Each number is 128 + 32 x the weight over its row's rms, rounded and kept within 0 to 255. Layers, rows and columns count from 0. Numbers have three digits each. The size before them is the row's rms in percent of the matrix's.

# k: layer 4 attention key, 512x256, rms 0.051, rows 258-304, columns 64-127
# q: layer 4 attention query, 512x256, rms 0.0562, rows 259-304, columns 64-127
k258 099:137093144121090167133124124135130163129140166097147092107172110120124133119138148116133128118130172104109110135147130174103105160169118139127054142098120141107168195108113140181131140116124152
q259 051:177116095126083101155121056100114143115125154114089101113105136126114142089150142163144141131162158085125163151151107107077153162205134129160151162106138130153165165176132158194114130114088146
k259 055:088098106098093139133180108143113102143145081102135161058112135228131103101127110196145135067143121119144109114128150147128140067149169074168149136117140102105062109122089107123197119095126138
q260 060:178175111152122146137209163120129113130151087173143106104142128104134082143142147136090076135168090123168093119157163097166100165107141140117100180127070141128147131116144064124159159118146135
k260 060:122197169119170142102142149122152205091128145088110113138111098151079133163137150136109097085116125110130153108122154148127091136124105115078057127103152137163188159124151142074105174150072177
q261 054:168094198138090066120146124111114093127142128121173151104077104098161146156115116161231101118122151132079145132166120129125166086168136183187116143099167124177091117109148166146119104141133139
k261 059:099066113156113140092191086072136090181137143131122067141134163120177111177108096152138136160122116143157115058184145139147123125100213122109134115163091138131160061105136110181187070102132108
q262 055:123106190171136129119097059101115104130139168123115189157155108081116160144108092112030133107098152048175076103100132090118151093132104144132168101216181122128159104152116191132145127112101132
k262 063:181100127102135093186152113187132062162138095143083139140109078106155131190075112129101139146138155131139113082091093120154100168155194112131184093113120135097136151133149125128096130150148144
q263 053:123146145115129132126164110147106070135100110148134102151096041109159213111148102127106111214155194120123118083209152142119120088185066131132093134112111129144107127120101089156148127099148106
k263 056:205171121063110148134110162154137150167088135170095152162141123114161079155133135131182100111097088111129169137093167129153107153121134138118081097174108136131098147147180168099097066158080110
q264 051:133117159106132170164134114117132125145095124131145144153219173135160049185091114094048164105141187102122102157078150138140117139085165099029163127173102147071143114113090037135192128153113145
k264 057:101116150102180111149064172182136098140106079154125086165117169070146090188106147104096145053134090144090134093080110097193152151122191151107146096088127135138181172101120105113131196102127127
q265 048:106098144088121072155139151111070146160178159063134118082127127108112159117099124107129096081150139154132149123166113130088104126147146150230119147068110145170095089122166122184110055130150099
k265 057:139133134154087167115201085089115076170156204184108111125181142167090138168105111164111129138085136109130131117140131114184099158097154135147177103180157133141133114115137128088151124146161099
q266 049:113118132096115153144124143128140139133127108156122107134116123141112130158126103132139084174100133196145160129144146153135159069105122160167153126095174123164105127131141083144086130107135166
k266 060:145139188122064133123156162173152157149099121139094096141164162079128102161111104073154098093107136098124122128139142092171127102094116148137107131176124122108166130141156166067221119113137119
q267 057:123120044074106087162057051125080109151171144129153144167116088133110150083118128167139122081122105174075102144174115132113098154175131119187123124078141047164102079105135131101086146090150123
k267 059:129155183141084150144167111118117116120083126173148190108153092139098142128090093155163049143111081073090122113107132078087129198094117161105118123109106115154104089085160060106180082144151119
q268 078:115112126130109061166084128153082138133115156138124143096144130064127138105127165120112124088154146193134102148079083179148182098149064139105127058156165132155102201139130157114097161158105142
k268 089:140122135118067132151162120142130141135137178152145131130201100101098110102131109101134139128106165130079112144129145156099087153134097143147082112098126122087199118117138121128144189118142119
q269 054:101164061171157157106172222092174130120133111178139122093159154135097113135131181157072163187093115120113105100070134105143162156104074122113172152135153081065192158139153039151146141172132135
k269 062:146119082162177139156093160169150112057071163097140106121070108117114124102142105142085180094079149112126142211161100125100079071154030114159135102093163129090129131106099101064168118124104140
q270 057:136123168093127144122083076090193103140134183125099116186095117133111159103133110139201149117137112155125177133176082136153154108117186079149102164109198085075132141113108153153104129157105090
k270 064:110113076160065147088146097102101098125126134090111137105101129157132142056131083151144120145152172134205148118154140103103099057142173121161144147109168173143093134120143050143139090079125135
q271 051:159120181172140182165143172108176111155132140174069092123165146069132087122107167114114114136045115133177135168097179127131100136140149116140175084177195123085165114127051120132141140114103144
k271 057:160143092126155096084118174122167125108116108058167140154141098100156125137130116101115187011132111119126168183080094091093128144138086126146149094076151117140135131137170065164119171179148171
q272 055:115115121120125144095103088133108153137143147097145129150116107082171181110100110169163138123107128116099166116183124140107096112166138127197113115101132115154083132161108186142125114070150139
k272 061:187117160156088130100122096101120114195179131170115135139145140121153126150112189126135103092106079144117103094140134117149156160062211153160118115164097061103104096182147189172145100132128127
q273 055:100152088102104141145143169118128146088104151128193136101130174158111104153110172135115133142108138203163106122111131149139091163114138164153124081101145117063072127147155138060151130172122096
k273 058:165142137229155126107165101113144119089113154142154142098146119093140143067162155139086135225140179114075137144092102130064096165154100162068120152095128139163122083133128076127056124114134115
q274 058:117125180174176142070147174139163159109104154113075134131183128116121063130125159135139162172104107064158131145040120126110173109077111124071179090182167133074187170143084130148168170157153172
k274 063:131116096151180128088096111153179109134106135038133141176097108153164101151160165098086208036119126141140134137155092104077111118133092116183117126134124106101101158160132145157172152134171097
q275 064:117151163163131134117164118140205104108145166134159147125148105155148114143135111060140162141133103120103139131122124094075084194139154103158133174101125138053208061120176104152121053088162139
k275 080:152131092159154086126129142116127117134121140085117142132064167131147133155140131108140154119130081145133141075135105049152150090134142127150169117169145131153126093154163125080130114128112141
q276 075:166101124176125164060142134116082134149152140129093151143173142143124143116138117100124134112144128097147082122091128142143190110175109138106117104176168137139155164143073124085160165141109168
k276 099:136124118099153148169104157148175129132125076106120135124098085102133142123119144121105158069124095125113133176094117147172109122123137114157130107139135162118134134170121174098208221086136148
q277 056:166129061130123130118144100132142116146105093124135179139058128186122126104126161151182100143092113125096101131172125114153109158176160143127078142091101127101092112149142115131061071119134114
k277 063:156179118166079079078102122125060137142148156151077198091178122137131117172140178129141073079101081113089123117182147121105115129118154151079134147165153115147061101122141136170081098155081134
q278 059:059133117060175122125037120145209080140132164164078135145125104124094115177116116139103139083108151180126136105167128195128079107084149131135129088124170115135111141128090125126146116143142066
k278 057:094159092144071124078117095117165082118169123102081147144098088100113106084090121069062163068115126097174126144117116120122128077166073116074152166119191153161212141132155165145159191119092151
q279 050:134152085126101090125067206112161160115152112189100104122174084141082121093136167131065111150113131164157150111131136105168124125089132100110124120096138140114141089079137068174117158148106143
k279 061:098136114136128156152048143118100192110143106068153119110090104167096118003156102117139127185098162160099104105087136145072161109147070107150157096098165179122221160074102071070101149105109118
q280 047:094093193097132090053103141156141036178106166112148172135161194104059112166142168088162130060186157141088108099128149096095161153139170160085117167097124137115092085124144098131126186155130104
k280 060:106074109104168121166131110108236072116021134125138101159055111165096135169104110146067176169100159076178109159116128159150087147168107138091201125134141108105147141077119006136092090115143116
q281 056:156094195116115144113127113177079100130181126122157142111173147151160134122149137131149110072151146076122171144166131119106168172140130163128105181070077120183140084151116078153159152102140130
k281 055:139140153060118169137132154110097158177175124118151131079102162146126129158134111083061064065120091114134076145148132085191134143078115128107103118102121119157102111167185159191104115124144169
q282 072:104165172141097104124149165156087088129128150193111143040143145059118082128120186114101077129208140123132107121089116143146190128112096156119149130103121145136129194097139118133143211159129111
k282 089:107126139124115096149128131145152152132144145154118124126191139125104141131124142082151088149103141138091129183139143159125102150110091145127087109117141129139182116100096130139135082117139092
q283 050:114177089116118143117181158134114113140130123177149058097161180156140074216097120134104094142106079088167120136092121160120166094082212161076098150095064173146100159112157075149158162142117118
k283 059:058140088048197150059108123142157165125119107123137077071118086168095129122123116138114122115159134150165141137073141126097150108137113154089126090077120117094130145100072101111110154101122121
q284 049:111124164148165074073152142074138115146089189134132171126111128156065139164132108125168090115154122180144129122169123162135080142107111161108102150129170093152126103116102101095140093141094079
k284 061:136136120152130105083137129083097133099095105091102116079141117137120093048141066071097182185107142124137156100177124104047121156164066106118142158068141090157070137099125085159184110120160127
q285 055:138101142158159119159120120125127168108124127051131077127169116098128124093102098144099167091112160060149140151110111140073158113137080137097161140173145116163147180119114125173141121154111172
k285 068:146116143136151121133124082088123109175152139114148129144109128127163132176108135125109120027137096168140120139091131114161131114121129123184119097170120117046094138160096154143182135129113122
q286 071:159144179185101144099203137128159134117128150118149130118173109148126077073133093048106157176163118040109148117102097155112135201148138133146147168121109152077190072133156068147131133114131139
k286 091:124149114108194109142113155124166127108145109101144143134071132098132119160158114081104198084162070140102154085112094125162106093112130129122130117127134145110144105162125171092156166122097132
q287 053:163143117118094110119171131133092133126125100134138150118083160076135138130097119105198095154178115088079142119182110096139181135185123135135115169076077156127144119124181159080122131114074178
k287 057:157113145079145176092233112140133129088125095135097134105116183161146122157133142156151112072147148144109129107145167171078078128145129165092108107179106173106140102161134116152182121116118107
q288 055:127146193134139107115104118102110103139086143181099126171127139170128143205116136111098129096071121127199149158049121125124152091100153127109126150220162165162126108147128155108167157131086180
k288 057:132075136124196121183136179137143139135072145105170095135130131131187118151118118104107146128137107117192126121117122117124136078127077072163180129115187144117111101159143170181116174095143124
q289 057:152137156190149130136163173137128153144160109093117098142150101114112084110178104093158105133125152144100142152115115090194159116098148108125152138128157134046129155143122088142164140159107137
k289 064:107119119128134157096116138186148118180165135123173120144113183139092093097116118098155180061094131145098174086194124149104167087132099126129137154109121158088129178121118163113165139143165140
q290 057:122107141071066099134070062160041107155116120040167118202143087137164212065138128134147106075125153128081141134228131124107104145167146102148121132071130128194111105173144174147087086077111087
k290 062:093121177087062149124110165108085151144170131159180117096135133156099168082089116172164088188181106150107116085119158115192157123120230149100171114141144090157067093118127162120091113142115099
q291 045:112135146124149138040191174150129070135135142152128100139096083146139170098184138148186122129166125134117119156155117115133141121129141159134124132092117127105147055158071071125123120149067157
k291 058:135140100058112137070127131102150167067158056142114129146121101223161151057117130092108139106101118096195081198079115109031070148083147107111071145162123146142127117076129092154089070133092137
q292 052:149086091130122105152116131090164124083142143124116119128091070131103157117168119139136135111118115189108204156133109111156139101144069140170136077160147087132085188142120187109131140116117119
k292 055:121070108182063150164140120170156132113134146141140130168086159134182124089122070109095150191088198159093118073175121137073080087092035111193104131168159089118162136145133110113198079089166145
q293 058:125113167105178136103076126113195175113109104175124141130153123105106055189181142068103178088135123154101069136142129130145110173085163150069101148102090125066116147121112074158144150148160149
k293 060:109162092075156107168091146095161144150100150101138121210126120115117092131169179079122182060115122109105136143130111148151083122129155150077123161156143155120122167096111125126129133135104156
q294 061:124113165128216105116098148072166173116127151146195172086121140139103112200150175102154143110125162143177069110106110139135188117109142193133126103111163139102086159130124096088128118147126130
k294 059:111077118158141101148143083124163113120088148125139115131131185103129128122113127090117192183110125125122155163154109166088144151119087177139114165228160118104119130104148087096099095119179128
q295 047:102162146172064143128184107099073101138158132110098171124074082165159144104141068119183102122173096113123176148158103150131115123161097133158138166085117084176090098149129149131150158122166116
k295 056:149109144123099159127156135101086162129172143177111149066124121166187141121116049130149097187109068132114139120156126058150084142096146131122130158112128131162139101164151122211170062132116146
q296 061:106143155106197138123118133129237149119102144144129131092135123159089062164169164095117136130106136208154108120111130165149119126072138116062136139099132117086128132092143083136146132180155118
k296 067:065147096084164120128101180111177126107089125103117117155162130115104105088162152068075152108118125118148138170129105116123158131136070139066132142141177106145135160126114118093104162135167140
q297 090:149155152186117135124193118141140140090149125125182123106134134178103137104144098105160146171144125097117140109195170119085120191170138108173117178083073175082155059131139113151102063103132127
k297 114:118156128135165108144142133145140128115124100120106136143085136136154107127120131098121165111124090132148176129112102116148140107093132129119168099142149127134102091143157121087128137138111120
q298 052:110144108149139151142161214112126160112170130137113118134131136124120065112152128138171124157133100177148128132090129135155139100064152155083107034167135107104127140082136091124115149146118091
k298 062:084110092127145149107056125117154125146078071086119117097096148081117107125147087051127129078137131119125127164206106131086097162126115139095066115082125181097159124105108139117244115109165144
q299 068:140123130117128113151108136140095136160108137158089111138131145103147150111128175145121112087099162167136136121104133157191177078109093149120123092164177120162080202113134174075092188193114136
k299 073:115100112084142145169126107116117122153176131162162119125176079068114124129129102157106109114118159117085130162128140202121101172140123123146107125134126114082170141144101155106157181114137116
q300 090:151111138124120083119096141133088112160127121147093112125141101078127127131096130143106106078132117165145107138061106165165197088092057151072114077152169109156102227154112130138167200140101135
k300 093:158130136122093164141098135118128138147135113124132119124174091104115125124146125098101132076127124109097119155127099187099096150142131140139091150087101137105156179118118141182176174096141138
q301 055:125109171159171119139127130162216106172129091116166124102090091101121125111153086202168111242119139209139147113202149168153066075086142120136100148107126144109129183136124110169115081151145115
k301 061:216152095158094130058117154097109175138090078137095122142199159147127078160146092106187069174125075117125135101169139077110120106122163145138105148107130066155109122144155092204144115125188110
q302 070:162168140158127121145164139137082092129166127103134099101179107127109136049112112160095122119151118051123138160147146084121153150199123127144166200125076146148182102162137097139144153112112147
k302 064:137153152080150170127144116163094131179133132128115139140203074115124134143108180124163113079132109110119111145095134110227139164093142119132120119162103060107095114181146128159091108181100136
q303 051:133146133160072141065192116148059167109128148082137164122099155170117144137119114111200120098072077122128171163144078132123176106104102146133094121104115086087127170133138166131150148127126170
k303 054:103160138165148157102187105146111148067183131119165138103093191142168119044129141084083091204172139144136158105171125083085108111128064116144140101131115113108152108094086161156090105112072137
q304 077:107101108080145128157069143093149162113120120085110091162089118127140166151102131191153137130077152183173134133127116155148083069122163126110156071143143112151068195103121110075130105184146127
k304 089:116125138145091142061130092085105142113164127170105126118164126117174119099132111195169114198159171139142133134145147135105167160154077121087134180127089129107112137113110141172094051133128103